python train.py --d_model=96 --init_std_up=0.0951 --lr_head=0.00737 --warmup_steps=200 --schedule="wsd" --batch_tokens=[8192, 16384]
Each number is 128 + 32 x the weight over its row's rms, rounded and kept within 0 to 255. Layers, rows and columns count from 0. Numbers have three digits each. The size before them is the row's rms in percent of the matrix's.

# layer 4 attention query, 192x96, rms 0.0663, rows 0-33, columns 48-95
126:173141145134100137155135112141139125153118131131108152142133106083093132157141141126112120126120116187044116194076102079154065114116162202142102
114:151188172114153117092146163127097152090119104148139079140141134182096163186145093159180102168111132136062125087099110153134149206141118142159147
103:102130143170137103122170121098108050135132120099179103119107178139057107141130060108127137136147127119091120104174156117161152216155098142115075
099:118164128208098087106146148140154108118137089163058142079143159113118125126150156108107112176088069069193110119133152090149119095059068130151144
104:128092116139175122129137167154126115087075127142078175127154178190212100128150119137094083137102188132171110109097148101113131127133120132117139
114:106162135180151131031160137132106129166153094123026175113181115134104162097141132130077082101087138200121139191103126114138110128183147159126106
122:128115089059198104099148171130156113106077168117096105128095133109173106130109053130193125187094195131153124075115140159123165117119091079155097
111:149092162154136147083077161103128123105091154122132173159134072192126155141140179133087142126152079113156120158143103150144082137159118122100119
113:138102100076138133109183114113129161164129151062163118124141147104116137153056120130127154166161170124141149127146079180112124153081105082124179
128:136113181107116115107137155106133104080095081150158116099142086132113143132107065113146154149099143125148159048176104130114181139088067087144140
115:092198105096101090122124141175100105133104124164162147152140163150118134107090145180136064191101163133111156121172110121168205130169135156142095
113:119192160200073107162192141097138171148142145131158163143192159148134152179092064087130092152037147159118110126128162145108106177160104118174138
098:085174127127170122104157150107151144132123040118087161101108083118140148135138091051120134050104192135116134106134134175055123155128172097183111
113:131099145065151135159117095149144136082115117190158103151163121108143118104140160211149093130094137100122126182150102142180181139107146104198177
103:109102101058097124121091157170129123082099089138161111114128174136164138146124154109118147113080143188083034154156096131192087118105120127113150
098:202130124151102135115137121053124134131137084105135159080162151131103119158058132132165104151149119118160157110110075129160129142113158108119148
129:116102138094144173087132237081148110107145162118141141091106120168132149079117135131126154113131093089179142136130129067105085076057157190111129
123:122146137077080136129137183136116153106116099092107170099157128096103133159085042111145228171118181154106142100181133135207131137126125121149128
122:143151144083147167080176125138060112145107124071140114109107099106137153134087135133130166135132185149149140092097141098125191072157132133067135
122:120138084146123092072109140134210115141104116125146185140107122069180137131127110153118139134165136097124099084116189128093058087074125053127170
106:141177107131103157105097116122146112116139101171129146114168115155122186081114051104099162208106151094108141063130115137169168187136166122108103
127:097146170086153119148165101151140150131110082114151121161149095154112170090123075117211172171138179175108132126179119150137171084106144139167116
107:160146096102089064138171116161147104082182096129104116188108134181091150117124088076116115126118173145078099177184182186110144123132127127126131
122:108114158126143144105167200159140129175136146188136112101167096118147111130089143065177150088135125107094095149132143134177106098131162124099151
120:165133074106175111094152162101094109144104109069138150064168126157127231094113143101125163134124172128111163151154141168126175101141080181146116
113:165107129111065146154113092155159134136083169135128176116144096146148069124102128090108102133091114152134130128169233079112126134145148114142104
111:137136130124083116145174137106134059124101129187120091156075091154130141141110116097203185134131181114116166163127160135148146099122178171144127
116:087078109079135143137128119113157120099071146100174102138096136096144136151157146206133203126097108124123113169165156165160219151076164113103159
111:146099099148064068073113143144120150184089167125090105094122114134127131120151120115136157146114159122183093147144110192126127163127122087137152
104:111125110143127136136105115129086171157138077139163144163120136146107161148103126221133143137114110132150066163122160172131130144139099075200072
113:103060124135186202103153132157144164060078080139093095151089134109102090125135091123136150124100147079186123137141129147144203136133153146140154
116:101162111104095142136117143126160112178106140145128152085106106144120144205103170071181102140181075195143118166149131131138129109110123174122176
101:187082177126134159096083120111096162102168171154129131141128084190210074103129158131141104109114179145114130156155180157130103146159109162137124
112:146183147141093135098065117115114145114098089107173074100085106139102190114139106112089141126143150183089115104156156079150099089161113111125175
# layer 4 attention key, 192x96, rms 0.0662, rows 0-33, columns 48-95
110:125155208129058127103125146094122098137153154149174153057122077118175109112161133131102146084153142121100148111190157098136085115195124136062114
115:087101142160082173149089095077116120123146149122097125155078091168105112104149131127111119136084058153143161131159160109110122132092150130137057
104:160173115157107135153115085153147137179176116155154047137152155089133135118117134136160129152136113072117106121180140184127149098151159110139093
104:183121172087109190085100210161178132085113197153093128166129135149087167122108165138065127155106120099187104116122091094116061136122128171152129
115:057158135126128169170119177129157219136168168173177104147140106175124091100127135142085113147103151122173121126158117078171121111132139098095099
113:037123163158150160119098125166121134149134125135096202109157163230161174131125152143123124126114152146104110137095099106101095059121127130085107
116:094100122130084118098127158133089182125128165073126146164171180130113095145071116123134114178110157172188098077160128104090129136046102094178107
113:173115134103162161145144156152131106161125087112155180120069114124147114048146152187169160132173074148154153133096159067128111066101108113141123
106:113135130144135073113119138129170111137101166103131121039157195080158173142081074112153105140096162075174122140142097188087152137154077089149131
108:171128063110090081146161100115157187127120166128156241189141095108194149120145120098057144151129113183168077118119183137088127172112097157204125
118:112080104075073155086207111143156187084106120099142065181108116155098129104147104104150111167135123090070106170121124164166121159078130129102143
112:157126107161136095093118109147163186116113080141082149091105123138152125144193156181102089104163164082112112167138143116126153126103173102111088
099:186138118113140176134058134108131138123130120178097161151184148097119152129129120090162073088114152175146184061151115120091105183097148131119107
105:098090150075136160112134176114155081168142118131114130171122119155112098126230157110143129198098129090180048187097110186167103150143129147094116
105:111124180118128126156134106128099148119047129151188169133095051130160115137086076177134181154155172138131136132146158161122211095106148080100164
098:099132127129222127092160132141185130107173149148116142087169096097093169156183154157116104153161140076139117088121138141099155097061153109166160
111:146164144098133142100178082109161111148081189096099158131143127147131161112093112088182192146148157108103154136106131130076132079102130132152113
107:113165135214070137095067132137144131099085053159119148124149112124120185115069118162099140154110182143100124052143161117121161161091143105150161
111:103165107106071137166107153087136148061132086118164105169162116151112137119098084155089132136110086146114137108141129104077108124146098192105062
112:125134149097114120119115109112103116143123131094085135157085103126187137141148099095100165074076117086178128124160142159122090159064138086089185
112:109164152137053101129123118134135164108110106114162155121095122154097116104119151088145102042095064145134073159092111139127080180127127129174135
109:106117127143130139158103183101149101110144126142130177167108136157132196145097084158158145093049128122012090131157166182127145180161121105147210
110:096074161115176090130067122094125136120169131180125100160170113216208086136085160154131140087136124141104137132135117121162165148183146092136137
112:133148109133103145174175140115097118081123113131109058095111133117114131139155142143207166118105211155097130174145114097210119153123120135125131
116:148157160146100162104123119135118131139124081168203140098137140130180106137170076166134119136136184087147150149087115077127129153132121108076083
110:120152147139117124142124168153109150076137128107128122157100090093126098095170094134141142167100140153161140119086160107152095074118186163153095
109:141140106114151081107189118072153082161175098136104117133139094142059153023108099166195115140162144110153185130125133160188112175077123169129105
106:151085121154174106105131108123156125169120092112170094185131149116124196097144095164153182193153134122135144079140139156115116200190112089115142
112:086081115089119154101097086153112139101149165148101127149114169139116072151029104166138119174109077109132123130076113071113156106137124151097189
102:163100127102067111112065124142197144124149135150087130107094148126103131156171117135112081150144115167105120128128120150134149150162082082069095
115:068149179084165170093140072176197141157138117133147120146150145173101145115126126131185205143082159142155156116083113110100112164135194102185085
113:148093176107127089114136117084143056078119128139127102148121123158169133063131154146184153111118140125117148110122116127128182071098216167153137
099:142054149107128125108123122187159153181136107106120124087124153139139086088157133123160132088159181115201115109123125110132112099159160101083113
106:122125172128132096129088132131096123129115138135156164104105136149167156096121152117103091033082100168080132074159140150139135157156044104124114
# layer 4 attention value, 192x96, rms 0.0664, rows 0-31, columns 48-95
107:188161204079102126163118087168122152124176131128112146117108189133117050153183112130137168072153122129141130164181108140158115113147041126155108
103:105173146120126085117060105089114138133108125110121139149115145080119146146130115082142177106075150122124161136139122075081127192130120150143154
096:087171117205201115087126190110086124166140180120131143110116081142116146129129181129163166116149091114102144065132155165089179100121164169094149
101:148076143138131101144130082100158106116129134079108142176124137103091162152141129088152077094172138148119118147145145151101114126092096153102132
103:128121105095084095157102183155124164154079164065162165126101140124113101187149095120159118111124106149096158114076153047110095119069106126165104
108:125183076117105114100111182114074115134127118108127156130146082221092140143109141130120106099118062080136180132191113149172122132148144084151147
100:154115112126101154150099164139115148134130176125091092107114099153086146116104076143136118085140118080148107169095141193063152162151114165132079
112:104115138125114142133155146177140098127107136083145043114171109203150110060156069169163120113117122121096110092109139143130154142072152105133148
099:148111127162140132155131130103119125118160071054111130150064046171107167139115152089150101092166124151145151088123078142119183165086163149203164
088:092104151094093107146116075106083181120147088145166109086147195097110100101108163143115171183116113104110178101063115158176125107114115200125108
100:102113141123145107132157148142192154132067124145142136109135111133149172154175116164128128185170109120161224124119137079141082137111075163097097
096:101067179113141189163103112152072158139139158121147061158126122123099111153153097177187118119083123162138069157139180127148168154156086157129136
105:129012130156127119176106104109134072159168158147146138123113144159107099121117082089089163127142118098161155134103040123171060165143115126144141
102:113115169085144123053160078108085112094105174137190150159178120121140120111114108142125116097111061119145119153150087135113181152144132092144058
094:114162091131120184080112107110121139098124163152145156134121146141099079172107145111157096124147158101126162096069147107103116105138103132099185
114:134149143134133107156094084152181128109135120084101204142142160120102109087091087173133160104153159126182111073175091092123071103102124134101105
105:097176124135160133059115164137117141165158132134121159153175116089120170108156114149167091168092055114097163114151109111115162110092086114208185
110:155109110109136191103162179094075106125119100127124179067114175143162170115094076115161115147114058198132149155159173158181132106119130090132114
104:134121089114138112164118085162147119100117153124203136185176109157114094108135099121132134109133092105099133149083120130133129160084167070160175
095:175128065168103164094160148140143120118179100115089113107155175163120111079094104127131144115130113176149113113081130090081069106141096164184167
107:144163150138136089153101072139121176115111108149112154157051139148091179081096188107147122122164081099117108136064069096162167171150161144124170
103:129142095148117114088118120134109126113182124137089077141159112142162139098134195130085126142108092106152123131083076146039145125141125088054093
100:118107135150174136100105124054151133074149139086093161067127168111085148112118148127140167140125130048096102053136177135125170128075108116166066
105:205084109102124095129121110103120192094086067095130091160061132141137137144116176136127124066133103158149131140117115117149162143122152108115159
096:145075093127100085126148131059176164156165156153122156123142128125123185128161114176177127158159088140134084125091135125112112102082185113103139
112:105111107114172145075155118124101128184109147113109169069156145116126117155120146168119116154082153117131096141127179124172135182234091203156131
110:131207109115122113160129146132158090163184174171090119116127112148161054115123102140126081139089115185146139162132159115097092136106109112084144
105:171117102090155121159100110148133142170134088115089102154091117129140193079146113141100111158045143167088155168135132182186150091142131159180157
101:195182056081118094059088127090100080154138170107128156117178108089149130102127150109093140151125148141097133100127135144122128138224157105151136
101:118168123134134156142124144084101169203189156117172109139101163162149192156148108097146156147151209123174125128167147131135117118099174122122134
102:119176097106120129164145130099117191090176224111081133180099146176115140118101111089107149138107131166121130155079205155128101144115135140149168
094:106098137149153192094130119080128129134121142113037101153112123148173073118078131148180152177161091145101183103185182148160164178167120148143125
# layer 4 attention output (transposed), 192x96, rms 0.0823, rows 0-31, columns 48-95
113:066201098184138147198113105130087133118099088179149103110156126160132141120150135125177108077123105117099150184127160106117057110155162138117076
109:135113124176180187113158159123173181136098128080080174088146138187135137128117156162143153097031170132141134128155120138106146101132104069110152
098:105122157140121083132117094153152122152141093156103118125131071086143090142170146174059177113093131137113113082166114126086135128146118141156117
109:134106159115143145139124172124119158133106109122081101201162162172075095093141119193080167134071086112108128171121089177116076093067117103141164
103:071164165126148096076092135118132108120192056157134146132073155141071124100167125069145126148113120144171117202138087171114126131139074119178142
103:076133079122151143111148065099134095151139135116141129143141123064075087157133114169122160097111137096139164147119169131086220166149138156167120
105:135125143148152151124094118118117084137151102157115088098112151155148128113136132131166146051040133091146159079183165184150070128104157088072164
113:138128094132129136150082108114105123159118120125130161096115141080092139142127069098147144112153085092152130109140073123094140143093138146142228
109:105149132099107137119114135140105128070084103097118138186156130149155058104146114127070086159091123118120080103129131090094131161129093089099081
097:156110148123066200134115160139093159083170166077146103114109116060104155158074152157180089145151222192191114145139162145138127128113137087156126
102:094089125090081114105081145157144143190174119126132126123074097096123104149116073120181132140123134162087071128081099143079127175179138156128172
109:131147166144132187111119187074125132103096095174095203094131134168087132105090144108141139113103125176132133135120143090139072105072134159105147
101:116115110095157167140147113110111152101121103114184144114120133179129187181204173137150108100116133136112150133081143146117091167082155089115155
107:182100035139108057122104159107126119142145152156145148145174088152163112131111135126170175116145083127150112137136101160159110131137099143114084
097:104130111084162112126142070125099150171136046181129115101132126134135115160131152137130110166103184103064151118158104148140213090102092088081175
128:175118090058179143106162160119153216155076115121152119093099142132172100095160154112201118173131125151122109128118111160113180166102149149208124
105:108088144168119123184167118135116120141107088123116159178105117110126058110148139127101171125124100109144104068081088155041117150155138147100138
107:151107160116121078187126157095117119120135128151154114163115118094089090092098168185073063149141111090169162081114150130112129178143059162085128
107:084105101174157156109103149088158144170122084122175158107176144125122136122137118156136205098165140149131148151098171171074160080069114129061071
103:189116207102144131168108158122100121106119134089205161145125187136120100110149127184106170194157146083092122162123169142141151131152121136128143
109:100131122110052168113180140190171148104109145092166141086131148133120090162117087116094129108119186132153130105132172139108064103118125108103094
111:108178167111112149129134184138150059101129113130137120138149123142113161091112135094155105095156174151088128123098127118169151123158199156090139
105:147106128182098148140113097132088181141074128104079077141108133121110113132118104144143118158102145101079131101138115139186158127188178140118181
106:080145092147155131147102117125186149084126177099122129151168199111130142144109167064081123126135143146115099167194122124111107117101103164123177
109:077128150146107200116111092114173092122177160127119100154158139050135090109192118097107135127127152106146147151148100145113096125178164230157101
103:175154176173072101147136116179073126162127109077129148185151151100128163150103140165085133098121116136153132115103096096130129112125201175124148
109:112150165113137168147112105114099098090088062118142139114095035132137223118175087177161142105111129173097126142117116074140145130144151149077104
104:151197089169166111154150115112114076124122147088138143148119176102097136122161196099121079081147122132201100112133154147121107109105119130062154
108:093097108122135142149165184146137122088140098146120074154120092172069069078113178177113153120099124188165166105102067152183131132119136131114074
099:125099101144118171134127109161120160126133156166139062124108148119158064172145112155119153144101112111188076118083120093142107121106168141086141
107:141140195096155064133095117115152161103130063137117106142134135126096141117132084136097141133137127108130137107107165159161136161116131176101192
096:159147079116088089103115160154131125086094102086096170087126128113172137139133144115077160134116108146128105157109116079095178135143106129108119